Part of a small language model's weights.
Size: 22 layers, 5 heads of 32, MLP 640 SwiGLU.
Architecture: RMSNorm before each block, biases on query, key and value.
Training: 271M tokens, 8274 steps.
Each number is 128 + 24 x the weight over its row's rms, rounded and kept within 0 to 255. Layers, rows and columns count from 0. Numbers have three digits each. The size before them is the row's rms in percent of the matrix's.

# layer 11 MLP up, 640x160, rms 0.0611, rows 576-589, columns 0-159
103:130118113101155109151158129102128156112108168141127173105116162138149134153094162154110137161077129169154133119109128145155104149120117103127132105104114121137117177125099141119133145103091099115119125126109161176078127127146106150138120156145126154115101128139115140139127141113133126114177136135144107142129187149124202140158149172131101137083099153132171139132135108126128144194165108101122156115134133116073136107110139115121124139147179123127181148075127108110109108121138107
098:144122122154081143187131149093158113128159123116139133131119105146152128116127179143108150124152146142128087121125099122137124137079198135121104117140125132147118132112120101168150151132135115132173117119138125165119104101097150087155091136099140131102115137107147166128125133061155171123138120131106148129133163123172071106138094120128115109148089090160103086116137110158110092137157110122125120092110082183142124124095098139134167181127158120142124143153120143120120128134154133
102:133094124128129103163123167148088138129123159140117121114109136140101118096130169106120130161154125156132113130133103160113168101113160148156095121116094099160092119150160118141177153124152112142131130107119114132115162109115131151143151100109148118126134136135130119128112154151096056144129130141165146121113173107139099139163101105151093095131093082123159087117177116176165131138099127168082070118115130122146149146124145085125127104093128148151106115147111108112123153086093167
071:121095123128143106121169112146138146146145126180132145168120115128171138146127117116091127141159158127141088131158098158121096106140099156142144089166128162114095117101122084153143137115088127159143115121142110145144127114112143107101108153100131135130141109142122171163074135116162117105139155126100153088127109145152105117146108106156122142118096133143130185156146152144105139150092125133151170161096134137176085177113135142168130173127118105138149138076133109089130116102086091
091:149151117177134158141146106134151176128122143165109142134150113100159157110113183182146129130134144121130163100084076131098132129141119134107141134170130151156130079080117151130099154086118113127172110117128133130110108117110117159181124097170131140137140135134106133132099152127165138139160121112126148125157146125143126130078134115116130145140190146148085089112136123138125129140144163156130137120188140154149135091152123119103104139094152150126161168146167143115141112163174123
093:099141096100138149145177142090139131150098160123178132125142146100107151155137107125119154146149156124127132111135167076093114115156137083159114121174138139184179119133137171129078161137152157144117150110110119128168122112107122159123120091135138084162136111144127132067128133195122146131122140107134121134160143127095088111119141126124098154142101120108112118131146138123151130145140140154120169130105146160158157119133169132145121090110120118131106074136151168135138156144176123
107:145108078134160122157128133138119108115148124137133147090098144088123076129129138128166149138104167126097102079121174122126155065143152177126129131141090147118102119145140094126081086120135129127139140123102122138131110111147141114118116170133100183109143111121115162157104112121117117143137132100102075119119151107170159126171175135169120141091147120139112140136146099150169170141151135117123105153148180099141127137127131137143075130139104155091145148103100110136102158152111124
107:149151132123140130118113118101142128115181107154117161174121141162153137128132158139088131129129130125143137092092097094107128151150124155159123130118122145125178177145141085145125142110142151094115109139072159093139157143145103133166139130128126103134127124162080145074130090172100119080145144133136108141137176141132082120126149162120122119129107131115156130112153118094092119080125181109176129119111130150113177125152116168084119138143075096139127160114146141125134130102118134
085:146131095146150127112124096108142114109150098173115134078142112088140074120151100087144071138136077120157109114136150106126085144127134113152168085128147158090105158130129078134107108104133118142144113129152148089125080111138075139093102154116114149113115130105116115096126134131086071118133113175103110121153122099114157129084121169146139118137143142194116072105140157126114145131120123110135101122073131124138122141123130162138138127103127132114137107089122122129108138119137140
102:085088093123140114139143114119121153107153110137135102136118120140182149148100104140125124085155122150140128137118088128107143151143105103133193140164124179079163152142150108116148131148121135122181132132118174119129129096086112097124156125135164125100133119134121155119068147121106153112131126117127140100185132127147114161146105129093114131090168157085071118184164144143123109111110136164096114129146106144111096119120157099113135129135159112117124107148133159131091101154100138
095:157177149151155142109137108128112144137095097152162126124135107119188124105116115096117191124139135099154126129136163104066132110115132148137107129134120125057128095132113146111109119107160123133103148164113081139141154148107143163147093076153142125131095126122156134121138097160164098139114073147153103167109105158122141101143116120141161147116116177143132105108149115140101140115103159124148095122142130125146103182126118120146118116152102112113129154136168173091136105108100121
106:140142098179119133157106104153137090139135131122119129124091148120130118135134131134118145097111137139190116121169102114140140092140102148122141100148117132165103124133122104117132141130145089143163133139136099051141136106138131127196144088124108135079157132185146134134138134102140111124126114113137135094132131156119128094157148115146119125122136105094139172138120122065079122188079142110120140097125147114122136140097142105150147127132142066154119117177143111111165153096094143
079:129150167122118121081112085165104097146158147107138098107131134132171089109119139112112152132143169151189183140155112117155097127121142120136116131130085133119096139105082139104136117143102107123143112139105145144123114182111114081144091113145120119129095100136121144139165142110113125140153186081173141152153133116119118127131132094105066148138121131119135145117142104115145131106116162112187108125157115097126110124116132135123142160140113109115137135110157191136126128091112065
105:116108111118107110131146110134175143166167111078159109122147142137119149118166132142111096103166105138108162107114111114135139125135135158114134162134167124156119121103140113150132136159144113145165093130142109174098147084131178166117152126125134108135127129122149124165147136127172140100168149122114100073135143110097068170079122111135159137120098141127126155130152165127110058127158098111147138092134124121158120117125122120128121147093142166134131096164105077104147143128162090
# layer 11 MLP down (transposed), 640x160, rms 0.0638, rows 576-589, columns 0-159
102:128115162141154066111117151148096109137176124154068130115151124124125164118113161159094120141091164140140137150136148157112180175170099125127162146146105134137123114108140098145094144133137113132109130073107177137128118134130099126148171134128111130104130100173148152142120126145109141139106115070135139127145147131140131132187120150111115150133150144132112075139159151128108125102118081154161113155136130116100116124122116101094122147125187112189108144130130114145161128104157151
100:137088134131136192154153118114151093119096121133123109139154173141111131147148130126127104111133142115139158112125091153152137113135150195161078149083153097131068135098125139112121136136190153146116142124126131159137136130106114112125149125132114133128075158158111119111159147131151107113139147087114137146130143154150153179094141148188095099144131163128145091151104158114100111108097104144140111119103133093097126155109120128159135150133148144169109129118187104150124139101156121
100:114156089118101136153129103084115107161144112101131082124122130099139107118142089142096091075143111144122145152151177131155114140121114113141149162143103132116096122154137109144134148125160124131135130158176147150201111105132106113046143150115114155110118108121133124104150135126113110089084110181108156128109138098142130133148145105124157144140155104148145132151074120097117174130150115149108153170121137154149098167154132113151107096125124134109167128107098136142123133135176129
075:141118094127113127143126105150153132099129155164120157143135135113097129082103101108151137108142123135122092091148138097150136099156111147136151133106098057094091133144135147085123088117130119105138167131171121106152098148096121105143098091162118158108092109096123141110103144167155111126135109149086120093094154158151110127084104150100137087135154124194114097172140138148103150150123115135129134176127148156134109143133136113107124109164133097137122139098117157131099115128099174
092:112161139126128121147121177113164114162118100114160158106110150119132140160095130072137094104117098135160117150102149085126128103134156172143106161108095106116121133095143148146132154136127116118135144128164113121115147124139140126116118160143123118112118167125059111112096153121136128118093128110114078133102115120126103152098171134160146141125091145089110096166072165134146058106145099127148133109143112122162139105118113121097125107185114128138102100134082128121153168092122143
093:157112115135165101138143121140122138136139152185141139136141126150106172118145127111093145119102140150118116134173120129152102173133132168092141132186125101164119108140153173143097142081106124131112121141141145139124126127132112103149131137163211076109126121098145168139138096083135148092158068136159136144151170163121147132122112132144140157155154108113101120102144115109126110164093192136143106095145118148148108108112095096102130137148123138144114115155149137150130155142119103
102:106109122092157113131170133145194138122113094118131118124169172142067134137154104125142093095103116120099165134139137113090164126132114143161129134125117101102070149106146092154111108091163144117118123143135107136114145130141163164119159131114139123133139117107110115137089153184117182138119150111127151137109099082115134100148133119132142107125169122099084135131152125135167120106130087108121147104117156096157102123127121150152108125139131119115172054127117124100168095097129129
103:111189136147136165117112126102127103133103106143116120126070152089141136160123162125131108167146145178122161153157143113150121127118169133104141153151137138130112112142103123174114137131102157163145161150130182144148082108111138147088138159107146156081132132144128101113136136117110164124110116114119138130111093123103094133151133141125134156132130120108099159163094143090121145125121114137129098153120095110132139088097141169099143122107139097098105089197135116100081133074118159
091:147126128136116098143109131121111136141120111116088075133139102112140135105150130113076129116168140109131106162107110162127130119138106099128133157115097119177152152161138149078131144183141106129090146139080167151123159109096171123121158125101175125133121119151146152138080114164155139164149135122134125104111110098109117148153135085107087132143129103147102160125136126063169127113139142126116121116124119097118091095107174070096114096151129119129088137134094126104127102135166109
100:120117157105118162160143166164112109165148127141123099123113093110113117110145140139135101151100146147102087128155082173167128141130174123133152159132138144111124119128123111169152123139154125153125086098100151104163116109156138128159160135175144087112134137145126119116139128156110113119154134119105127108135154143119149139151091140113065095115127092169144175105093136099169125129138134081131145148132109125147099095128145074076126142091133135101113120099101147122110155163163078
095:169175145146114129091126096133140136121142094116137178125130117076163146102133118081142129158086140127142111114144147159139136120137122128131078166111103059076151088096120153153145088083085131134125091147114103147126114145137130146113123148146117125137122094146128123123106119109100115164127123150081084113161141169131112125151109139102126132115125130106123138139100132109108114143177119103113132101129119112158128152131102162181118139132079165117156136076089096129093132106130117
108:153146108098138144153130130107084119141147143082120143128145104149126117109131119096117119141081118108142131165140114121146149159097146117149098155099126128095076093151125111122131125107140086117159102144119104152193135112120087157140117099166138093134160148117137161103106125137127114118164151158123170127132075117122185151140128114119161102102138109160109162120170102131089110126141153143137102189134123126096138105156105122097178134077156118122165109126125106120149165116091123
085:147098165115117123142053102136077128144120116125143095125095120134157163128130167187168144142098123155132117151101137133161144139111110092143127141070180129108118165137125139082118142126163141118124093109107096128116161090148090153125150122120119153128136107098153094095138139150114129153137130142139132122112095160106113156112130127141149133151137162067148133149162091098141162151125128150100139129085106114171140113118165143128147082122123112092137139098133090156126108135155141
099:107076130100116119134130164135108170141140139119148114129135132143127108173165133122145133095116129139096108094132122100134100144108111109150157158110132146190163143176168141110119151130130144125154147193112139122096133136177132119136190144111126144159099138148169116112125120127137164122132144164111108124109114104095103144170130109110079131170153085137120182146117106120144142141123113107126119159168143100136112110167117108166104160144144160178102111134092131155147115168148130
# layer 11 MLP gate, 640x160, rms 0.0667, rows 577-589, columns 0-159
102:092147110133107137145116177144127159127140144103119161127088105110151165099129118096147129126116127133122150173107079118122153084102076116159131122117141159130112159101164129125083099130113101140181122126091145116174159144155138094139132099123102106133148065132118125099157091124155123149109158117099108133112147147108102118166098143142116125110142127095110157109123135152120137142163149102163158105135170109124132074116143151194130145152153112123120124134097173155124132166139133
105:164139123161131119171144159084070120162163133121143113110101109155108105128119095132119159137152129129140117177122138144119081094118154107152148114134088126094104087120132125166168091134174120141140161117144133146147168140173127110133137119086119147117132156121149140152112137141123167138161148171101134120114095113110137144091118135140107106139141118105125123086144110149146099124101136129132165132127162121164199109103118116120130110140148203149125125083169147086143143142117125
069:113138119166156130095138121136131099127100175131105106155109124112152150127126073113079108151145124122166133131133104171141150102166109114121116133135130124111107130099116147132147129087136145127176130095166100131161127105172132128129085104125114121123087156093120146154090136129148133071115140132110177133141112131163073159099145140173095113186125118123093111144128170141097095170134154111153136110152124130108160167136130131148077134120072100115107116128163119142140131109141140
089:114162165083160156167124115155135147140123127136161093135103148127125114119133154104140176143105128114184113104122098106127144153161095157107133174110105167155140122140134107145128166164160154139141083085159129148102099109120112133143130122144169130156118119129104121158135140120107133098130108152083153187093111156134101118140104128118146138112120127150163108136079112164097125100126156138128148122097094144076091148119126116142090117129125176161096158098133160153150109098120134
096:142157158164131141120143169077129118107085126109063101098080156122141155093086119111094118120117094119075121165153154142125107094124151124130143143120150147134145100129135118094123136121123143157117140136137108098173162173151133137139167128128167118152140152121142142133170148128168168117120139129123149116153077138134106144141122162148149119132143151137130114105169124128140130092143108082113110109135086139131132109114097157138167158197154147144104187106145144107125145139129112
102:111156105112174100110122125073152124129101094128097147165155129170101126127113111135120121084148136142112121174107099077146133157116152160109146174159118114143115142130155096127084124114111156129083110137142115103135157107069140137182168154139126113114119144101134076168126127150118134108090127124123155123156135175117117135125114183144138139143099129127143143144148150140121117093134105098131135083122151132132129100101130167137109136119149090132151105146147147158115079106172170
108:096118107143138148119127162099122091159099113103131133148132112147134114104112156107137116147096161103138132142142138141159142127093141100115126149115163154154123134104093126117081118074112113113095121116152123160157110091160105196112172116096141133136124117148140115086123102136133123130105102096128129156136081138139157113143138148152138137144125084172104102110085142122078095087214099109090123157143110140143167106133150143101105119147103160129097112111116137104128160118109143
084:164179124129125114127132089150122148150126104174108107123161101127120132104134102138172129156074097165141116100133142133132156127128116151182130117109123162114082140075103148187117100153121130120168132146135151133118116139119105127096096141117131156142126104088149143148139162122112137144107145123107118105180130144092184105054124123143175145153116162141142094120086135111115097146131143135112123149085131145101102135132123131086099139120115153110147123110108104182117125144136153
094:164155158129143113102144144147145121155106120126126100112115129136139116151106133139177184133074074131113097118096119153097117127155106138111151135120127109135128146111159116091134099154092125113089124104135118154087086107138121119142124129111119109164156135144123139147148163132160166115181112144158121087110171118129167095122128136131139118172147143141107166150139095136113144179172172139119083108139126115153145092131123117108129136133145166144145141153083174103105119149153189
098:121132131104113132128155116118156115125124127152168152130155168097109153122110155109150158145133177134132139108075110153133158111130125129101158169150125114153140084079117112147099089106146080171136133130098097197131112069067114136084104113124130120123127123127095114137136110136149108113142132177154102137085103074149090140120147152187092124104136154131130154107104121153111119110124122125145107117097163107176112115139110113104124138159108128155140120111158107138128148127140130
103:159188128115126142146124164123090136104083097112119128156192155135115154115092164082112135117125131113114118113157147149115114111107124104156103166116146112070127148153113137112109107137154142076129146085118160145119131118101108131143114101141159105115107121127157124071095124133101141108087137146098125123132144160118168118135181125158176172159135125136138117107117131109123102160121128129157112111155125177132169079137117091142177113150135111148141136157160146102138135132107134
079:112141102169163098086129107111136177082154123166137162153099148112124136114075069107151139110132142110116138114143107176118140099137120113155099154142102130057136130153120080163062118139129140128149111129144149138146139079126139097136162168169148142159150126142159112129128105143113149121117148123104135129112135124155169104121119138138129131104154141136105118149119150124161123095126148111126132153099177139086097086097115124129116147128111110105104130155088172108111151147122102
109:107090110117111095136107145133158125154145097144132129147124162138074137173121138152082163134097111120147086120112138168121093138095173120150153133143154167140174119102113114072141141131101095109085119158132107162148092114135086120150111144092130118133142143126122127151089139091118127106118104180129140132127119109153128164140150164157112097094158123115089139162147122104111092113148131090144163132107136147158184131134111160062137107126107128152116099138120132141143112107144120